Weights of a small GPT-style language model, trained from scratch on English Wikipedia: local attention windows.
Each number is 128 + 24 x the weight over the matrix's rms, rounded and kept within 0 to 255. Layers, rows and columns count from 0.

# layer 6 MLP down (transposed), 960x160, rms 0.0886, rows 601-638, columns 40-79
[[116 142 100 188 110 153 118 159 114 128 158 118 162 121 107 132 129 122 150 128  84 121 139 117  97  58 115 115 111 143 143 105 163 124 131 163 112 116 120 110]
 [115 152 115 130 118 123 118 141 127 118 127 121 117 140 149 145 124 141 136 139 122  97 131 151 135 128 151 163 153 156 113 125 123 144 148 131 122 127 114 143]
 [129 128 151 144 136 113  80 119 100 100 135 142 141 143 117 141 131 168 146 122 108 133 116 130 145 137 112 162 105 123 131 149 148 157 115 102 126 109  92 101]
 [129 161 131 121  92 126 121 130 154 157 117 139 132 122 145 104  90 161  72 124 164  96 117 154 111 147 119 137 137 125 147 159 128 130 126 122 137 109 125 118]
 [106 131 128 150 133 134 118  84  88 123 118 145 130 152 121 133 129 140 142 105 131 130 138 127 122  95 134 109 150 116 153 111 103 154 118 118  96 172 141 103]
 [131 105 145 137 110 142 137 100 123 136 136 119 112 144 103 125 161 118 149 139 133 115 155 130 138 151 169 175 104 152  89 131 128 109  85 132 166 148 119 159]
 [133 124 159 126 151 161 148 123 102 135 128 133 121 147 120  69 141 130 131 115 145 132 135 161  78 139 115 126 133 124 122 117 113 127 128 139 136 160 170 117]
 [150 136 161 138 104  85 127 154  93 158 162 136 122 149 179  91 120 148 173 149 132 150 132 158  59 175 148  96 134 161 143 121 138 127 121 147 123 122 116 152]
 [ 98 121 128 138 122 131 104 166 152 125 154 105 140 173 114  96 148 127 113 138 104 124 125  71 153 113  99  91 133 152 110 132 155 147 140 118 156 153 127 164]
 [162 143 125  95 131 142 139 140 148 115 109 123 129 112 141 144 116 113 148 179 147 154 157  98 148 120 146 143 108 126  95 106 138 107 190 148 118 138 138 128]
 [140 127 144 139 131 145 138 157  77 154 112 127 123 140 119 141 142 146 149 156 125 111 134 122 126 132 111 144 130 122 132  94 130 118 141 128 130 104 144 119]
 [171 107 153 165  85 112 159 132 129 129 150 128 143 141 113 114 170 177 142 120 137 146 142 127 146 112 131 121 110 133 112 109 124 104 135 118 135 107 119 134]
 [134 145 138 163 142 132 120 116 132 182 133 131 141 115 117 150 129  97 118 161 139  98 153 122 142 163 132 111 101 102 139 142  96 114  93 126 144  89 109 129]
 [105 127  95 146 151 133 142 157 187  71  99 118 166 117 162 161 110 133 151 111 147 119 115 120 160 117 141  98 179 172 163 125 138 118 140 105 133 152 131 121]
 [118 117 120 125 117 131 127 172 144 129 107 141 117 116 138 121 122 103 116 146 119 122 129 152 110 154 156 121 174 110 101 156 137  98 119 103  88 173 142 119]
 [154 122 132 121 128 134 142 113 101 123 180 109 130 141 128 110 144 103 142 143 124 145 137 129 146 163  73 119 123 150 109 142 148 160 164  91 109 131 108 119]
 [163 137 110 131 114 120 149 137 111 160 117 125 151 107 132 127 107 117 153 122 153 165 134 125 143 122 121 142 128 163 132 122 120 106 144 142 113 123 144 162]
 [145 141 141 141  93 111 173 144 149 147 147 130 133 104 113 118 101 125  61 131 174 116  88 163 124 151 114 131 127 140 136 167  95 138 107 126  98 140 117 134]
 [151 133  91 115 155 137 117  94 137 124 141 137 119 140 138 129 116 128 108 139 130 129 122 136 106 143 104 143 120 153 128 147 164 109 141 122 129 121 143 106]
 [129 123 151 131 156 114 168 118 104 131 114 151 171 159 133 163  85 108 207 105 171 145 158 127 119 118 118 148 110 152 136 132 132 170 123 147 115 187 120 134]
 [ 97 140 105 135 108 133  92  95 108  91 137 135 128 132 143 146 146 140 153 101 129 131 134 106 152 109 147 134 143 128 132 107 162 150 118 156 114 138  97 156]
 [142 110 127  91 146 196 118 140 152  86 140 121 136 132 158 141  94 135 171 129  80 151 156 152 123 148 127  96 135 126 148 154  84 122 128 109 121 141 144 108]
 [102 140  95 184 141 163 117 159 148 114 125  95 141 145 136  88 122 137 151 107 128 100 126 129 106 114 150 154 156 163  99 144 119 101 115 112 156 121  91  91]
 [129 113 124 148 126 142 151 163 146 108  97 140 122 105 116 136 123 104 115 139 137 111 127 159 103 134 145 162 150 145 152 172 138 121 131 137 121 116 152 117]
 [139 146 135 171 133 110  91 131 132 122 147 161  97 148 111 136 160 152 140  67 137 110  83 131 103 149 100 116 154 154 118 123 118 124 168 107 160 158 125 132]
 [143 127  92 109 137 134 125 120 154 121 171 140 113 153 145 113 135 124  98 174 125 112 183  91 118 105 172 130 176 100 170 145 127 123  93  86 148 134 103 110]
 [ 99 131 100 136 126 156 136 153 117 147 137 171 123 115 126 139 156 138 143 138 146 119 111 127 165 101 135 106 111 170 120 131 109 140 126 100 133 102 165 122]
 [138  87 130 190 100 146 125 185 136 150 125 149 157 165  98 131 114 102 153 144 134 124 146 111 155 139 121 121 110 157 141 107  96 111 115 114 119 130 116  94]
 [113 150 112 117 104 136 127 161 107 127 113 143 137 146 108 100 107 107 127 178 144 144 103 161 104  94 135 146 155 117 111  94 126 138 135 109 140 157 120 144]
 [126 132 141 142 108 111 138 160  96 181 146 154 114 109 127 174 120  87 159 132 120 155 122 127 106 144 153 123 148 120 134 111 132 132 108 114 149 148 166 143]
 [ 92 102 110 113 110 142 117 120 181  73 112 123 140 138 138 121 151 184 135 177 127 140 132 116 107 128 123 182 123  83  89 158 166 145 138 118 193  88 155 134]
 [123 153 159 116 156  86 132 140 119 135 135 133  76 138 107 146 135 113 130 144 114 129 108 144 132 116 117  90 124 161 134 144 124 117 110 145 164 111 140 148]
 [135 133 121 134  95 123 123 106 136 175 145 119 130 113 112 139 132 111 109 135 102 129 126 101 168  95 114 157  89  84  86 122 142 113 122 171 145 127 156 163]
 [115 127  94 139 106 120 123 106 107 105 112 138  80 117 155 115 149 128 138 115 181 152 123 142 161 148 133 140 103 108 162 171 145 126 137 149 123 146  98 139]
 [165 137  79 114  99 113  76  91 150 139 108 110 134  91 102 127 145 162 181 153 114 139 119 114 132  70 116 107 153 105 129 121 150 120 136 132  77 118  90 142]
 [107 123 117 138 122 112 145 153 136 100 166 153  97 109 103 116 171 145 129 163 132 122 145 110 136 114 103 114 137 156 107 117  83 142 158 175 123 132 113 120]
 [129 133  91 145 107 106 122 130 156 126 115 160 133 100 147 119 180 144 116 107 106 141  97 140 112  92 146  87 106 137 130 140 122 104 122 118 112  86  61 110]
 [142 132 140 119 146 152 138 119 136 157 122 142 119 148 156 145  82  82 128 145 136 166 157 133  96  89 128 129 108 144 109 128 112 128 119 112 115 154 147 133]]
# layer 6 MLP up, 960x160, rms 0.154, rows 602-639, columns 40-79
[[ 93 102 149 114 114 128 119 136 134 120 115 141  87 134 118 168 136 151 151 116 130  94 119 124 141 142 134 171 162 120  98 140 158 157 157 127 108 126 128 130]
 [108 115  87 106 116 147 102 120 118 137  84 102 181 135 156  55  96 149 155 129 127 107 108 140 112 120  85 156 128 136 160 124 172 135 123 135 150 117 121 142]
 [134 136 157  84  96 126 141  95 102  74 148 130 126 124 122 134  75 112  92 140  98 124 130 135 126  96 143 110 143 115 119 104 140 101  99 133 133 173 123 112]
 [143 118 172 133 147 136 100 121  91 150 128  80 157 118 148 127 149 156 116 155 130 119 123 121 117 102 146 132 112 116 114 117  86 116  94 118 169 118 138 159]
 [111 113 138 116 142 110 157 152 136 138  88 134 152 180  96 130 121 117 138 124 149 105 133 129 132 135 103 164 129  88 103 127 171 138 123 129 154 166 128 105]
 [147 141  74  94 133 119 142 144 121 162 104 111 131 106 121 135 103 126 131 134 122 131 119 108 166 110 127 106 125 122 135 153 145 125 112 126  98  93 138 163]
 [156 148 146 123 121 179 113 159 121 138 131 152 155 122 143 118 140 166 128 150 142 117 171  94  87 161  98 112 182 155 122 119 114 126 135 165 141  92  99 184]
 [125 135 125 131  72 108  89 114 125  98 135 134 157 141 155  97 164 142 130 144 131  77 137  95 149 118 100  85 130 124 140 132 146 171 138 142 144 103 104 140]
 [139 161 148 115 119 135 132  80 111 116 150 108 136 128 168 120 135 123 116 165 114 135 125 121 137  87 152 187 125 128 100 116 159 136 123  97 148 131 168 110]
 [123 112 129 146 160 108  99 159 143 103 114 147 139 115 101 143 123 101 157 129 108 119 150 129 111 141 128 157 148 123 148 142 163 134 122 113 129 134 124  89]
 [102 144 147 164 126  70 159 118 132 110 132 130 129  97 137 113 156 122 110 117 125 137 151 130 138 101 142 142 174 134 164 110 106 109 103 144 164  68 145 168]
 [108 136 132 147 153 134 134 157 146 105 116 141 173 147 111 162 143 150 135 114 141 136 151 134  85 109 142 157 117 119 174 126  97 136 122 122  86 134 119 119]
 [156 110  65 123 101 186 140 112 142 106 119 134 137 192 130 145 104 105 106 121  90 104 120  79 149  96 140 148  89 117 141 124 150 110 133 131 145 110  97 150]
 [114 171 113  91 165  98 143  71  80 146 157 174 109 109 163 157 136 160 123 130 152  97  59 113 167 136 161 138 149 136 137 105  84 113 105 128 113 157 157 123]
 [146 164 118 106 142 118 139 142 140 144  99 109 141 152  99 118 111 103 149  98 172 122 151 125 130 120 134 124 138 143 149 117 143 162 111  84 138 141 126 128]
 [120 116 146 110 132 156 118 166 152 136 124 111 149 128 129 174 123 125 125 167 105 140 104 129 137 119 143 110  97 120 125 120 149 123 129 120 134  93 127 136]
 [126 118 133 121 112 132 145 133 110 125 175 130 104 147 117 146 138  98  79 121 111 108 142 116 175 111  90 105 123 103 159 141 120 167 140 125 194 135 117  98]
 [137 149 135 100 121 122 145 126 120 137 129 112 135 127 141  79 114 142 112 139 110 123 121 123 104  98 124  91 149  92 106 135 129  88 131 106 148 104  96 120]
 [ 95 189 149 153 141 124 145 126  80 112  91 139 186 145 142 153 111 147 177 149 119 134 148 115 127 171 130 156 140 114 137 144 190 137 121 126 125  93 132 113]
 [133  91 125 154 108 113 144 124 121 152 106 137 126 126 144 123 140  91 100 110 130 147 174 139 104 128 144 132 127 147 116 164 124 150 141 137 164 125 175 137]
 [117 135 148  76 167 175 172 118 136 127 136 132 111  99 153 159 174 140 158 122  85 187 118  83 102 156 109 154 123 133 144 144 153 145 145 138 115 114 113 146]
 [124 113 107  98 120 141 170 183  63 105 176 161 100 117  87 165  97 110  97 165 169 129  91 156 134 148 114 125 136  92 160 144 146 116 149 130 102 173 142 146]
 [120 139 130  92 153 118  96 109 139 123 138 127 134 124 136 140 111 138 143 103 122 138 136 103 159 108 135 154 121 120 118 104 135 113 130  90 146 129 138 135]
 [159 104 152 137 107 131 154 124 122  76 127 132 112 130 133 140 115  88 128 115 165  90 112 122 130 126 134 105 163 103 131  80  88 116 102 127  99 150 110 196]
 [139 118 101 191 110 139 124 117 124 136 143 147  93 186 126 109 135 105 117 139 126  88 137  92 136 134 129 154 136  87 122 137 109 149 120 100  83 168 122 180]
 [159 162 106 119 136 115 100 106 142 102 127 160 167  86  97 143 131  83  83 119 120 120 146 118 125 117 137 149 121 125  91 157 112 117 144 140 134 138 153 188]
 [156 121 135 147 136 139 117 139 101 136 112  76 139 121 116 142 134  98 174 130 157 154 127 101 143 107 120 103 139 144  96 134 114 141 134 114 140 158 127 131]
 [106 154 180 160 139 153 150 128 115 147 153 170 150  92 139 116 143 124  92 162 115 129  98 134 104 167 128 113 105 165  95 152 111 185 145 122 115 113  90 123]
 [138 144 164 151 119 103 155 153 137 115 117 114 138 131 138 125 133 135 143  91 150 144 150 134  89 118 107 140 156 125 117 155 117 139 153 109 131 136 121 138]
 [118 115 132 111 108 130 133  89 138 195  87  79 133 164 121 121 124 153 138 130 143  91 124 152 138 100 161 175 146  84 112 120 145 154 120 172 144 103 212 167]
 [146 145 110 124 143 138 126 134 138 157 119 102 128 142 122 128 131 162 122 154 175 164 140 132 145  73 142 132 150 117 143 113  99 159  90 138 135 159 136 140]
 [ 94 143 134 111 133 100 131 104  90 108 103 144 106 153 172 150 143 197  94 120 164  96  99 138 107 133 114 131 120 113  91 118 113 102 108 130 150 138 127 156]
 [ 96  98 112 124 110 125 114 137 105 154 126  94 129 132 175 147 106 114 132 167  80 157 108  84 116 105 146 128 152 154 126 141 130 137 161 108 102 158 127 110]
 [126 173 164 147 108 109 179 116  92 125  92 169 130  94 106 107  94 124 134 192 142 123 148 151 151 124 181  66 139 116 146 134 122 142 117 131 121 128 132 139]
 [131 108  86 166 132 100 131 144 120 122 126 155 110 127 134 108 122 126 135 122 133 171 120 141 125 135 126 127 148 148 160 130 142 170 148 131 134 167 128 104]
 [104 164 118  95 126 158 167 116 107 138 130  90 152 140 166  73 151 159 111 142 125 172 143 135 130  86 130 106  90 118 147 102  94 147 146  90 136 150 195 163]
 [108 118 122 132 123 129 133 108 123 117 120 129 127 126 111 122 152 106 128 125 134 106 141 129 128 128 165 172 116 108 102 144 102 127 170 157 123 118 138 148]
 [134 115 103 112 133 120 128 102 148 130 128 135 133 136 127 166 148 101 104 117 107 166 120 122 120 157 132 114 125 117 154 129 155 139 160 164 124 114 134 156]]